config = dict(
    head_dim=64,
    d_mlp=896,
    vocab_size=8192,
    activation='tanh_gelu',
    positions='rope',
    rope_fraction=0.75,
    init_std_qkv=0.0292,
    init_std_down=0.0,
    optimizer='adamw',
    lr=0.00181,
    schedule='wsd',
    train_tokens=295700000,
    dataset='wikipedia_en',
)
Each number is 500 + 50 x the weight over its row's rms, rounded and kept within 0 to 999. Layers, rows and columns count from 0. Numbers have three digits each. The size before them is the row's rms in percent of the matrix's.

# down: layer 3 MLP down (transposed), 896x224, rms 0.0765, rows 330-389, columns 112-223
# up: layer 3 MLP up, 896x224, rms 0.0809, rows 331-390, columns 112-223
down330 108:497572566529530474444540481529482552521476497523479453472565482474458600510457543565633463622515555508568410475547588599469458552509474474467490559562523549424480550593523583479497471509541472539508480443521501527448519534444510456510458502502468493497569418562492512632496449492490494485451462483479527518491402550601563433562534417443
up331 103:503601569414517432503484553413444519474437507483539565583547451512512514480485492515557597535519548400512458534492568409444497467573464524503570510465573532502516489502597428509597474527528478544444339556499566515533458517536463551432491495499510514488491546500563433483489548464502507601535504482402488480535435511502533452490537424369
down331 101:499518426508527511529583468527516524538441459528420551592479535590545405483522497406420571398449511547509582524477441476520548464455437454595512523479492410528566480496539583434428515487439489611513549491566523473457501462539499541499595569403478513529375520501464434430515492494499473576530540445497572487414473424511542520487471518501
up332 110:536551403562422536499580491516611504561557532451491445570483457456548521512559616492512515538534514464457389452486483506466525526497496501502508499483485585509556486462577464530574466407417546390496475472415445476531591569530487566441472436489470464502506439537568514567497502528486469455554473494516607516534427462513563586495493449426
down332 113:553485558516561454502520527413503579496498554532581515482540530489563550481436496524446462446564562499503482519435522509497525390506537497517499409478569559527508481614598592529533480375491535435456548439394507488465395558515486595472538434429416513474476471580475475547509444525407555594405588460470556588491498431455522579402548450540
up333 065:541504483629561498514486529450508532542587522471518497505518532506486558491481480440507469491569542526616536489486519491578480404472475516509564516549471468427546552540481531436506395487512495505498475447423456462484499478433625505482513523431397496386459469415519533513585540572453478579561505495384417523446521521497485432520550440499
down333 047:539572468433536472515465501523440521487382408541564499436414497463541405504499512445486507476431494486399501519519502452501486576544480504498485482488522546496504543483458532518469498538421572500514473525504539604524597523507491582479523575508574437559540568478513492433445529448399541498406518525535584385519552526485511522515462532486
up334 100:497485420427495481595526492502474473408470495447582499475529452463508525472477487543579411527562413509500478523490466477456514597436491451490450453511544446500564522438547489561552531583461571472516466432477621482389457531471460457520540595490543463579467508532438515432493587528522599481475468485533469458450362498448470496538482549489
down334 105:470498555555533398459495533493419503488570435566514508560498578397548498548583442500529581445501465468610466439480564564571506471486437494542527570493461546490487398513471398533480458561469435496539425504521473394538534562582557551468541396443473565531455505490472575537491564470496448550498512506459600520471566447555505454541454486474
up335 061:502540380434494495456538480507513470468663547476520562545551516518539538584526420607514541521457532526552547423394474436569528515458427520462484454508403478496434632477501465491562564498519473461459537530519512488433525455440439472471531592560451538496406506489463420506498480605513558517397524422518517402580504505567505440471519450462
down335 044:436457556520465531576474504537514506525401430487441485451533397502522539482525613428491482487530394518523501537600514536449542450585540505505498447458518442481587395565478502507434412481421496541452478412547467549595541503524518475522420456510501417496528431429560568550486520386499428524569520512506459572530571511571582595448477456475
up336 105:513556564443420589564464474513563480469529459479549493566490478448656503568545563512534440448430490430486453562475526505553503404496517491480516486499558555540464487473583456503510489516421476520478440532481442524475559572533542549562441514503447477430494498508492555583506527467529481543449495531439543512547518521451525499489442614476
down336 094:495541481498482540516495471457601492530517473537504431433468532428542492512419525467497541478478542519502402507435370487451554510457563513473571447495517460488431499468494510481497477500560516505477473500477459577555490428476475542389466533431491468434531489502508466613548583501425476540509518468528566482420648525498568524423490521482
up337 111:458520524522385549525407525456541483515463508486465489417552489545539484536469504441486549533531516469449549486474447488496547466493478504438524400507557490491483421447438384595430491493581480553483503443450477557504466513504481562461510495503427465436517445497496464408539511571485496581462499454524519600534485443487518554504564514490
down337 110:596551515482514549476571491580492528407481450509465496556498603546483473498494536481565400475510538419554425513488433504593495526624525402455495567516606464452537515549471495470435462442469431497502515461454414458546499447567505495511614530436506382490478573563553496562536582508461545522545502528423527487478479577517450478513570529593
up338 095:545511513451514550497495559490533508480433545448456522493537492517489504555498536527553627459553585541484496486421464536432462553430461498501538356434460498528549458521526442575472426426482466539548472519481523648478556473494433537433492528491458451501498474574513577467562462492528476488493511442483622523479526558553499519485495555440
down338 104:479556510603422343536571503572491539442490501555509510452510499505510590490463457492470443512446435459558515503465437505476514531554519519490402556503578477486470481479471461384525513530468516600537569393469482472553455561532553485504453519466559585530525536484497484505550471481392518505447528572527467511403552468522460458587545489481
up339 108:527516470470468516473425502479531539483482523505535499504496469527549493402515551465487473573520483522412407383444471502482589463443520457522497395429503544521492537525515534515513479453389508482503474477448514487540407580405446496490554597503496410562533436484499477479483498567537518442582479489493444555576501553451414486463446492506
down339 107:466424459491478529528408543564497521477433532525462563469478560519489504412440565488535579461468440508606451535522536489492489473517452446511517521522544502507509471540503573491470538526524448457519422517490533431438465463445523416558463571520472507437498552508452547491457502401489527499533486561441505481516493368585453503561507457577
up340 107:601514501453479442507563496349496515533540509557512422490519560505447476567505549470439472444493550544538476383472477506525485553593520510535616484527521367566391526513442383482548514468515519611472522560452492548413522427478558442409569544433494455536491435507475547471541512569468496528468507508437452537574497633552449462453507527600
down340 104:475509545513533585500480520548504479493447473555548491498555507525529502474487629490492540529511443481561576583570486501560489419503443381548623418528569592542535492435531488472482508558517470463513474368557450516607524507441495508487523414490558481536510598514473440487412527521420497477507528511527477441483529503558484486564439433492
up341 106:465538534541478411514485472462545488465486524437539546538561523503460539472565494444557485503475488488423510546497400422497498512501491474407486524434545559550607571539535488540491506501465498471423554423557550466468506471476527494411521526505513524568556441592558514509479499467424463495531563606476454466517449655435485524529504560480
down341 107:506479425550440517473530456535492503531573479520467633473374457525619465520504401497530514519564506471588437513512589487554484485469587529528468460552440561437532458498445473553475462430450564432447507484453370476540594520560414539538581461502447481439465466412561461537544492565550550400554418530536533471595532456556447483493471491516
up342 094:520454484566510405495499525573396508469618496432488538547531461522565507556545461434557546476559402482408407443566418465476507412544449516385430474492497452492513537446560436520524475565531560479469571541511563506459501521566471456440515472510518552593499438562584466552478487501408500501500555520485483484483512494488462503461446465507
down342 094:501526546457534551498512407467457488497336469524471545458488525529425528576500468466523558471537541477626514562480492566590552518430488436563532490543447529471501463470559459451542550506555413513441481474459451589474555585444470513532487455508458486517564478518517498443627503470577441494524463489573510472487520475453513526477488608502
up343 084:511485505525501531529556541340488590502500477518574491470473479503534549491499517423432523478476578438445522493516484483543566523484512410498472543410523596503512543430538527601485585540501523559452489561544514559435470391477593524423494599319514467531466473456421469411508488500501442520537585470381526560518517532529413521441538442504
down343 089:592539460473520471502462441512557431455468427493445437424531566503500518503590434570527477536541538510473527452458568556524449452546424500524520476511578484481448498540497465338519427463482552531543497432478527493457520513447480374476510460581355547492526539562578466537464517448468531508521469561565480431593472429491542482539446545467
up344 109:613563391473540467497425480547443576497577480528543556503477480466503506553478525506460525460670527515527469409539487513512514560487472513407509407538528487470554464563502478477565509527466552452491508497497493548454539497468537568507540507516460499491570511502508578503588476514503517457468442520432495565565500662515450473492433582515
down344 113:460470544360459545496467489500486409606422506549517528515531448411419494509508426442516531428608540383499505454543483553467539459459565569450532548505563534577502548467434419468450540458451536450517501471558610573417505516440508466561527538531465467524483531544528476538400468525451539574507533506529454586492582479598459521470510535422
up345 068:474560464510497478401598481477521433474517554410490543507506493521548489436493504421680515455554460434445552560496472475509508596542575520507469509607479465494469574425497360439467487461503489479453448531464541443557509437497523548472497577509456505445490506540439337441535548513537457557423515475511514520475557489545471544518528477492
down345 052:602464503524556522629405498555516524588470449462457524524466469572459443554408479548396465432463484481475552446510467502532569431501521501451604457428566575493515383571548577533536521459441422444538518505446475608451477527537522456517494451549501500510449447515510620570537586417501476505570500482473478442525508550498460467509494584550
up346 086:460536470416432547540476502483503526452456499466501537462551454458525515414552524547574503492557418466360521461469494470407559584455486486501486437430543458576521385556556526459576499555579483441464513531490595557520544508467502558448453548488488467529612543470451473518531543531516541466453395550426527598600525504496434492415562544495
down346 101:509510421516499459470560519463508525470461480498508531463561443452595522434483450447544506497570446479461577493500483476419488497465475485475458517482536457520563465492585441446545520516538497419466465535525521572484531414471524577465426589477439540489535464453406467474568639567467530489476455544481572582546439513551487537430506566477
up347 102:469507458469484420513526526513411487433536601464495456531542447476510474516471498557514476518534407462472475480479533472508549534542491498440509497470508442505509481463514416570556525513541470532462481376510524519459503502518539452536508588520547482499532580519491514457427539482496528517506403464492428532514444509478510525413565452531
down347 104:509615523469471367459559547615506568539523467485531462571476499468506607488496525510405472460514494488456404503466551530516513438444473504431533524475536453551546564586455477438532553487487554504520483418481521509570526504454511491474436461574524454496439547568543568546436480479528461503526578543490536465477475523440473446495493531517
up348 103:520547478535535489484521519482532558507468472488455564480488496500529525517490512481554473504633487515503475438469451458505533436532426481505610484543560520604513524536557499572559547571552465450519490490551582461493505449536514493474503482540507496456533491476483457421595547475467532468518494512452398505462486523464513481454569488476
down348 109:519464560484524444472445527431509488535463581469483565558491491611436595440511520477564586541499565511482532406456484522462451486478507380506449443448533498535523527528614518467525442507405473471544482539545606561547491524540466461488491516517538459554540438528526459448493506481493442452485537505494543523494455595547486457414563513535
up349 063:599528407479514491457453532463474512390494576453580567468481461492597532536580495548539544533521480442473540462502497559415519486478523503486494517447464407533556509524561430504487464575553401470479424473483515485449526495469521564441433577398403531395532459485548486445571610469502451491481505467485531484540470511541430493472582552516
down349 104:539552479494515507461514541504489485403488477499546544522563415521613428474540492491519536517541416472471539462455487501436530530437521513461470507454491463502530542488518426535510496504542434451498398503505541508452513511478498578459475593442463527488589477489479476479557637527510492500496503489469522595550486525458437526480518527474
up350 100:608609419516459452495501613493514472428568584439582480496578466524511552478518515524469528525546517487535523493476412388534461585470525494437598541466566442500553483522519381451488472452501453538497454499474433473481465537520558566492489461438518505509530544490537551529618488480516395458413438493454566500535412641527519469440446503509
down350 105:472458486483472524489563463522542484521436500571513542485453522600505567606520512501524493515538457572541511464627523513449572550449523568412433474473549499434559545508464510587460555470408571403504598557432495553510497420526499431552501493523487582476449451481356523515351448621481546586521554514447486394466559494585453629457566486460
up351 101:509463537527407549569541453530565457520536442586512506603557450512531547488490434570599530519539472412463446561445502458579525451513393487467599441461457434518436514422573562517477469462550592438492511466587594533427447458509484558476509482494462485534505479573437474411499534525585426535471496547477470509510551498460457505431509491460
down351 084:470385514558450425560460560500511504484488478447489531547486482544622373564478548558530392492488486455461497558540494458485478543459515539550507547537554568537510483412559471526464472513513467610427574471433495430414508510458461524515530521479500536413491546510485503463552521515597558545475516454461589501533445462517472420472530531561
up352 091:529515477534587499517524517474488466537492459485535613377472478500503425521557435518511489484494500572556545477488463546477490472459526501430512495497489494490566569456555445426515584531573478497532462544480498541523561467490487406451476476425505479512516486472389570548488483495461479500403447505490493524594506525443505513443471531498
down352 092:490485531500550484553521473430501576514478510490519421547508485529497514546543464495559570583445439485320431521509503406546428509478515580485484521559442588517497486406466554565486403499545423468413520464492479554559461448400579565507514521511473514486560413537597431438478489550534620384514470433450486422496511557507524534556560408494
up353 110:438555460518560536450464465496514476491476509513496430528537489601527506505597500436506557510511480481491520548518542479434466587424397505488546456496547517490468438482463439455508500501530537479495487442583554454480594443504472477479581460492416438550529564529567521478547505523455496616487524470501467472476367519509544472539452496467
down353 108:554445509462457491489570533592498483484480593468410413508511432528547544506517508481515463528402574614490409483494442481522495606472467549476543511464508474452500499531470631548546474426531448438564478485408528522577519531529467441526517528391448493473560478520569490640548478567456522523461537554461436532520491467452442574471516462490
up354 097:426519489430489432497435436481507499533478612551473582522524518543466568473526535452516481466543440439463510438469428528511523519443468445451524473459486444557466489481423456531492453508538384520571499398536559512511492563420514521513535500482452562494491443521587541549504615476456528416499616502558578509514537517518537492478566547470
down354 098:435607451489462571546554506512519397466429452445485469477534558511513492538649506535538504491452486550547561642466525424511495494458566531474532503541569493452495460566451491556503568548505520495424534554485484506519418544428501513503477446486408459424508468522422487488440508516558475478628469444489463417556459616474479493521482507595
up355 105:533693426496529532546556593511530507375506480497544541464491450391479501487541486486462511486599540529485519432489511486545427496526422523458523467528468494600442501458531451569541440487510444504530493412456597501519420545584487525506554451468449479453467429543564596521492511551433443469513485504517606534629553658487537534526554453526
down355 108:452549471522457431496554543512432522526543475450486379453500537599515450435371465469518462541529562468574462514543477530489447526399529533477454429504487428516556466576602553462470528500507551549514559549515514503553471495517558527539531480521547478471572579514450539512452551484506468547434570504540581483533556461462492500541294521519
up356 099:517473573440464467502581515569427485432504547475441382538539512556531505541486483477480529445582488440465446524479419490553556463518470457486488526376495367504402532469500512505461416498588559567412501514408575587422533491474550496503500485482550432571551513563529490461563482518574473464473462417492620482472503506517451579512537503492
down356 097:479452477448496535424424437459540433448468508572505513480573481497513494452571429542455458581466498536607509539493525572446421542453525526479477517652475583486569451512478383527573486445547497484556534513505485518564530547446522465507450556501457538460514431521483546523421516523418539463439502564512464475552509535477589473426481453470
up357 101:496518383413405561475419482481504506398561469509527478495513432495511552571575559429477430521535470551460525472438440511534539497524547450510615495512429486565474488502494419475463466525477522482496519491508469433479581450559535444493576600488459498521491513489514502456550581532435569473525536570523532609495541553432462586436441652463
down357 105:509466506448484574477507448417546451504474456459414565548522503515542461569524548563544499635472419503527577487457493467560429473500483498488506473495492518532538516433498497590463515522558574556479489459604441438472446503473419438500553449490534552545489440606531435437473564413573456518446448500523466456514606599489484477561552412461
up358 103:448481465493556475451563550552485554406542444508468493476494465459523521543493555461516538497496486574416495505470524500487516490404476484513468544484507475440449606504484458438541469496557470473479449507585569403525631460471486444498576526491548397475524461473461502491602511523549469505609515479462604456550477555399423482591559552493
down358 106:518481455469392516503492551471497528591506593479585449384514476475488491494526529485536423561501499359519521446497531569506430458534517533422459476465538564484622577471539558535440491550465453540447492447495439601470485565552511479450414477494454586513468487512446429513479602477495439478416510528540452481465496512524474546459496566506
up359 098:499484490537466518468427614441438554538467596467503477467563527493478541520437547419473530553537542493434416520497400493499539493487515448447588484440481491475554490498540393443493527441456426541463396448504414630525549427489491515468498470484525467511488554453444496536522530495462525523466519470475434578560491510482493465482400564528
down359 106:473523498527442459489419494498540555440573463465524489417444444513538787441543420603508474415525513457512532501481514516532520438433478373537439548463423461538498500556528457490455520503600546509485533507476481521535577525521596525454465517407437542464548503470463464475532462494489475487471490547553460563473496458499498527569515417522
up360 107:488571388439492547564444469448458490486459477547518541446520487497496485485531562502504477494507477537438509445570420563546519603485439478444467417502464499535505470543460506431561546526513458425590516474437579646470513564381584502443475555586430503546577445470499581471486536547499510407483474470578493603564575575509503479475565492580
down360 104:481612448473543439608554408439533497499482479477425547456471495453505521508568564602531503555443478491492484557496571469507502497496504506495533493482441555496556548455490566436558486451539593455470571678434483508545449554588435505495469441466493487539391422534448474496489511529434571434524555354564494547527514488534459466568607422504
up361 091:482579517542576502460504559424524487542515499526452488416527552514478527416533494427534518551548503466557513544499482574394540446540592449544554422562471452461464525492531454443474543431538534540484452537489472474433588462510543482465499539390453464476569376401454510526543494479451407550564605436479492543518477553518502454511480542511
down361 079:455585509454492547504522574524506482507418491464393574528512489602422536467527476546496498401496439511458464390479508459478420529472407394536456555361413529607561414503491555523484442505494419493455432478472561570494542485507533516521532487553502472588502500510517554419471573452522529408564519558524515535541442488585519475449519470513
up362 075:509495527491485515572542494430476519579425519519466492437497448498492483438444592527407476513501514382461519549489473610505534489583507541463484527411465462577555489450536553600408498455370541508523397498488544519520476469459557530541484484480473518529551539484480424523474488544615486523509498489459471597607549475495491425472543495452
down362 059:526571501575540445403473455531497571513520531442495559533562556522474468624477470485488547492553513493442471516478503439518515508443448478534508474557507549568527504501529464440544457478597464507484605415464538478504507582484479420526570528435553537509508502556540603499567671495430510475441469505496493480492414434461516561520494518522
up363 111:658564496517450602515500535551494574511440555603595477554538455414553513483482568424467518499528557491514367510423564475551504558433495461470469448489457542501583440448542433563435439539450498500402470447525457552480506609477482613502402496521411533507531451575500505423526539477492461462439462513509514538507445488510507561473425502440
down363 112:516472533544549457493531454540452569473471454523556535526440448461433510412530540552419476480575560483516515480347427466541473412440615571468474523544450531511631567533498524530482534338589555476476411560525522573598560507480529454499485443431482497497573457530496436438557501394496504446472504468513609466487528454417472561487510416517
up364 107:540534324438458576547504563550551524386544494540547500473548421497510503472520540489530566479571512556526500489486469490511470631480489521499518480475540380554525411483528449550573511556483543469495496528405466535479549550468566512492459499515487532571555547463526530510556482482497418466387433495609556636544492569510443507395513564577
down364 103:351452499561391519519540522444468515550532584597472582532455609424467614533403520482449498534549561519468499452569522467497400449486406584457551476486537559505420491480476566463493462516528505419519571508436539516483489435524483568515456432531486521463425485488492484448404485604477567512475528497470505492479520497701521530489586405373
up365 111:445587513550402461440452476438502578482518510518501521481553426504505464445594486529537505517565544431443508440503532476364445469605469519436508446484562503616560554402524495542441572493623517440511515497570509464551542504521485551485505618459471526503517542514509489479550526451491497512439473557473542480450497597412430460461570481475
down365 123:475457553446483521479437439530494582530456513534546489474511537484402406429571496519521506535515609582507445485543558522459426483591458464495488457601604590500606483561542524502512499468466536522593517500534494484544521498547454451496425514548483491491469517427573446512542497415461496478505431535448542465615511526462517455448562532504
up366 108:488529513366541495643490491556452457365493475438492459517555521534476524466447477484529511506461431540486538428542517422483482537498502513508486396468382444471483451569517546545584436518493496476381486423455491513362474487553472413501559532525530504533573491515483519464586605605453401499513489524472499490633494577524489509520502572562
down366 103:473465532579453493460569591458550419558523545492446468477523555454557438505572463429411446508443520442430449501516498540481478478473553505390508481539453533482602512498486502558460548508508522539447497488469513561426583502454634491584486555466466446510509493485534403490547517517497487457530551475556481572486526357531478563467485402436
up367 054:547466458555520494610559532445500470552399462483522558459498411570545485495506514469532525543499505581474503483561469442497460496604490483558467497572437437546448499563481505420479454469592481449529548443520506496425449468515473421508522477485532530459508587532455564582527492450528463576535510498513605528568471467548482560441469577488
down367 035:499481504474409508420438529516548592447600496507472477512455550454431428457535439512420450521480503458578508551421485455552517535410451437369570541410596492473553531512479411508493478565379515554480481568501448478550533564473503503520537477504442556535474443553462516454461478556490515424537519544497433508434500501452551484497499440500
up368 094:519542499602478470453588544472489510477585517511463495497463477460475547454492475473412517493516457465429494553507401534593570488524522453397498527464460567546601550462494451615475593484552404459482482515461530577534535434498571544445503491443506528522504455410459453517485493462418491514357494485426483462466537489513518518452543506552
down368 089:551431452422516447479471453577463495404456591517470446441477489519520501521606498497497478438525481521585483443460520470465521469452398502518436415503600473512447423535490531404497489509479634618527475437536533539541542524470418585425477601503473531501519512586536519511605519497485429535517411513485498495504551496513547522500477483407
up369 095:456561505498521503513597427424494506527478465541441510548509517584536481578539489517512470508489486590411519437532503512575504571428423493430518448425457466509531486392505457450585548449549491427505469474477530631510544488533463582482523507428503525607498582546397597459550523574490561501485523534513548523462521498459576523501493501510
down369 095:548491467498475516556418532476575537484598431498453504526567447538480456529485587509458550562509445513469480505578425578552442491555565519492471501434467531519505529527499528507376505508579445474484448452529433552564481447521413575416454532483537499546476382499515418598481442509557419445414513500434478535495486422424479519514523468512
up370 112:473530515478512496560444591525411495514515504471499511431622509549489502552525504483445504498508531490388451529395517477460519515366559455432578541454420515496417555520524391454434498480560484465522418555512515499516601519591495490478526521423495538538598470443441457482533555507475503531522503486519511536583514554514411578485593569511
down370 122:486516534545461479353468525452471539462489490487526389474488471495470719465525485510440557533543528412505514533558543529449543535511523276518458521477542530477427460521483448420533515528485492519489484493477511569572578447509522508515430537471476512480479455426458485637537397488529512554485482546502539560451465529607522475609513466448
up371 104:524473510391547525525437489442563445509509490512608501521584524471548486471521431507556396422595503480529513489566514604492496424449549474408552489475570464595461535480489430547539450507481496400525468436528509479446448480534499578520490458426483522474539421551590519510527504582485505452384559505430489492561497559519485448493527499516
down371 091:505539515506535530453515489499518454471479457432458445554414517544540499479489473547470512476479502469437522581520490538459481558541529545462493501471469578471557494496495534526459546535464633473572531475473609466544439478403523445531577575432504387545513437525464501556501592572485519528497402485491514525552422375408509415486432536509
up372 101:469451433513432499495523493515497483558502567444542534431544504572537527620508561383466565483526475465496536525546513585547476550488495449530536428400439566597564462510525503559496520471455411443477511464538469676398427615404537474438518557464475523551481472525422497564517536492508538420410505503537550600531530475556457451457514480527
down372 100:557540495552508469523491414500592460508551509472465411572446495606557381471562547553527526608507469470498474511465522495539527517599495508546461571489499508449406467500407473425527452446534523526591489447426457428511511470542587531510558554574441535486513563496505438450537451505534489427559521402501536477478518493449522467501419550456
up373 095:523555554460534589478577494463456512459597415421504460555492501480615571590549519492559511531558545526460523526537385588573502432405558483467546502530432418518533559468642486587493506541477466456433455498542435507552471514510492534506500513436428601502500468514463478461516488474485539449448541444526554449492531476506537511437467461475
down373 083:482492477521447487531563418333535452455447554585458515522387432533537456463387521512483467561479479491537544588536504480479465622497493551471452490478601572575585484503429516479491411518514506446394552432552482510542431526506581589556588539502443544457423503521510450470533467510498519477504539558437512526448525518458507537562443488531
up374 100:490486460404491455663529521530483492412539487547489440496490446506460501510532462560464436542464477459359496474584547465528510471525555481499502487517508442489437436562572400518610593467512550528467541480435519442434440532581564478507553491509519469527509437478473447529536509517526513475562425446471400519541469540520496434534531424523
down374 100:487521508423457397516505524565513544528517551489573473516531502487457519466468517428439481458479477468543533445423564468512561503439458443622506395476520490542524549466476542465501540472585443533551483498462428498577566485581458386477434447574508474578521589511558562485436521514524545572488531532453612430509543529433489502480507539492
up375 069:638552441511584533437503528519509507428474502470533600532580437477542483467525457566591545544529450508462526442466486506555527539502507467447514473545486376519465542467524468490494481495645504501494482490512512497458567485583494606414503484366419560519557430487559426512568596509483404552432523520514529491540492505555428445414504598465
down375 099:566550471496524527456525486512483529405506469460520522518575435529620407497563496527511499520501437445442547466418467498470526486418495548479463542476474461494502560487517461518500482485530452450482410478511548510478554486470524576431469567430437557512599474484494472500569649525517459484490507527475526556530477532453431517502519511465
up376 088:538551478523485483479428470581547473466552502508519440595507502473585524430486458482570462475541463493458561451442507560444519485546524481489480593456614496496563448467601527622462427587504583539481569511453518584479379487473550573446541603449483569522509535465481583471521458519411540559543458395481469469517466470568549535453538470486
down376 071:473469568417418501527463532418475459582413449534475473454519441457529464499512552534449521570505522497469480553468469417519528500425422490429480505539470495512403504486462565593526414525510415518535491550529544441465593557439471491598425472503481541431533434513502589507543443565585580399419501580479418574433553409411502488575511510541
up377 098:556441445522534458508533458428469509438524569516504465386574534557534492544545536556533478502480472487547518519551546505507478602435521473512500473489443525578556485541509477479620494606495595478576440535529481504351504534454518460563495508392407423562467580486488533476493522545548484482386533445501510484473494534511429372457490489434
down377 090:411551494448391468520542543491469512479555481496517481562561433511611594432410573482507502493548389506566543550486598526503484605502488460452429518454518517385465565513450535487448449396477528479531550466496416454571484606490551499479497463598559523444469553441510521486478435478564482557492433560520562516542536511448506615492490530509
up378 040:536469472490542528471530560490522549506491366444560537384527494497534467449478502455496413552524525470450537540540624547459544559521557523480507548510582599458455401526431504483440546415527599549514442598532516513464501456525517591540528549479530645504483511651405472347435459471574501380535477558503410515507504492523473448458566462502
down378 020:432484471552459527444463508542482487530482641471540519562434561486512612548554485568452554454525421501465476480478429571573558486505485533446510444443394530513534507546503500586624417576505420448452604425510435469518476483491534459610480408477471437530508574432578511563532635435479516557505423471496567500485423496388503545503490481507
up379 093:596532419481558530504562498470484438427486558411508434486499539487470571465503540473561534498457579567558509481452491480490532555603475397468453460445573420464475409589504421550479486466515542516441512417478492539523512504513491441393558489470453506563480565502426554470547591548509422484528493443488519511521484513527496553446489532480
down379 103:452442523609434507505432564499443588514539406527538543529444455496474640485481438539439451570527459455384483558594482453516472375420529473511507514463488553571492564450508555457517417547510462492480488574513522460502465516513507569565424556519515492456517467498607506475545461493510500514420547601514464451456499489403484466551553428535
up380 036:519503472556596482501492425476513515512480506479513477582507500503527543488499583476454493475469402553427512472386506529461479644467579522523457454489602415542569561478588459437492502460468496412460508510538449489538490656479524494479501526541462455576451526490475442517383502553531533526450470461473501504483535483461452608409488464465
down380 018:558522473410421514501517562478530556559539517427542519406491518472555510551510475579489531481523524579504562545553444485485539409524444586535471535437396565503435454461549538587436541534482484546555489478466535505484482417488548433508444451499506529482484505551543543490550460481571452528560536503429588436505467436536488495572552539554
up381 113:449528494396442529477565546509460520369477596530520481603577470521526507456502554396474526428528468521455503521488612498552494526455459462508537389492425475513439400401524508450497423522435465458422459463570506559535409666461483416515572582506536594528557507521549441584544548463576500496549494512566543571524574487432504493521467473550
down381 119:614475545467566493484512460469348470482563488555558554521518560539443505536453580447558536510590525423440529518584611459500517471476536428501615414495428511497413496524477593492566487428502497551504516505483508403470554541479517487497488436496542467534455436577455428577460508523547522464509585555469461450440546478489410486512410476475
up382 105:582556424465601501521463541554488500495491460504553512404517462505512513421520494467534423478554501483502467430601475573427555517412530473569499504453484432447466507563593465477591559483500462438557519509474536525498516468620506483512479528434476499481626377479449471523515544522453401511511457507542455443668443586487552455466427545629
down382 115:483488497432579449445526518462495525512534448512498448466537517607531445535428567532543423435455560466529557510510473563556569443463417407604552503451399493526556468505425566574492530482544545463472538510541535484483496446555424574484570569595471466550497517466506583607495471499456452481513523601468488429516606554457495463450443488516
up383 100:554513604497454543559465459448500470485508521439512455465560464533480498578519509436476489495557462530463518558399510494420507545448449429438533492514547537553400540490518441437513531424531492494535571433516546472531569453506486422465570519441445558503473410506468496525484570566457381437580523564513526484593468520423511507473388621479
down383 099:555477387443522521386558527512496407509551463586551463422447475519510536471465478569477533456580505528585528452484482376577514503557559497580548479521446467459511468485510493481435528492473474499543569497448396549524460467418446496556517547513469534571452456537473405562565435500489455493425575472562469563479455530515460532443553505474
up384 108:697581555481534569523506494546456482452514524531516472477517489450518493456535592505482572494460535520504415547449452561449569462502484492431462435492518523490430447561612412504610496424502527551541407492470518462417490528616528501493480476446455541398527468508507531540492535475496465538568543554469593549611512432463511482511455601532
down384 096:461557555590533488540534574497512488448447537465516433480482425502468495430558522532493553497568544481424470477495509411551491474481497593547507477422489446459457569526503438527465500491621523454490457494503454500519522478463442478521544566522480521487468493544525478538508398434604409432496525529460527489549517425461429473447556490479
up385 107:482561562482410522496491517541419459488510522518577510616509455442578506517496522381500459536535484350393447510420466489574491405586474482472530461516483552581534561440516498533486437474464517502498511563448494491471525592514503586510452488500534585430507415540602547524477491471496424546510520478507549530497537526522426570533473476544
down385 098:481441394557528496510515488415483505528581504537516457598534560526425509576519501437488510523399477438501626487575432508524511463495423496539445451461524431580518557479472505537499572530623508490524472538525430594419517533426472540528486422470458530501542538479450537470495438539483501511511465474501439502484505576505440447607499559463
up386 121:563547425422477604481507565575509453440537423491499571431495439440523553556520520560507489520546444523456483483536517503494481530492437486541472500500520485521463436574495306543447470517463438490464482513460429521451604606597516510532473444489458518493510492434554531507481536529514505413465423509460590520527475494459551509531498602524
down386 129:455523506553499359415463486494433536498516538513543489489414582516413551584520432418381490477535541565549495403447524466529503466526475531545512559517529517510526590502484467574426540464506476539543480417595464405576533504514414489506522452508556592462553488500549546559456540510383422557479558493493528404430480478382481513536514569466
up387 098:555459465463528503554552443452419503454440419490533535530542479423505478509428578443457546434482508419587503469525596450520502495418482521421544552499513528481422413508562540494525423590347486518558436562519500478574408561480499533523504532426543552501538511450552457496460546541541535435511553452558506488560518476559482498476545434471
down387 087:484509486530552563427569455600480607435444429565560550530484490440422459488525512482426532494419529420448405568555506535489510382425556438475431568463525475528497520477441512432422481517465503603502549479488471518479583579541508556500505502457572575511392492526405467571385486467450507462478539570463584466451487414365546386466498487442
up388 068:450557480540488518528531554557496448468503438439478566533478529513507508458503592563496496457528565488423529475561517565538505546414544480503583493545501471490505527481534450583468445558488578472451366485471525500569395502418512448561507560514430492478473526543509471502554495504540466527541545577518496468522500511479533452535402455470
down388 053:585510502515558478475490428505465536474476585508485489460470520479508458519507471468482569448492584452502500444513445471533556466556456448529405607548518568574505513528422530492538469511534470481499575463462550499361627521567566524415473462552556446490524518505613476486515596445478500463476382515523556464491464491510554536480609561508
up389 111:607501485470526608491508554508518570383573521467543461469660517482570516443451555477477488485542545550532502506331499531460495515435503444483659506454464440484542429543495462471531505491593485522487387441498455477542536431438447523443483532479459510475550414447487542445566553491522482575538493485483496546526471546445382615497440543495
down389 123:485479509495437432476478461537500557394515442461551505488582662489460615578497540551518528504468516596485490532488536512428518478646499480498505505465509494390525457497494514478583460419491470521511521423514489564485467518523416535488551497467567543479541469572452536535505501457467486520456414585474509458493522419402495488603497454477
up390 098:464449556575429541549526471486412456540480505538654513523523448567516515539538504521418569521550554498499438586520459553457517559415540459412589477438455477530604462436493473476423573573572511445492464498483629534444472453388496530433506467525389564558538471559488524480485487482499527486519480492534464552436563542503418571415517438500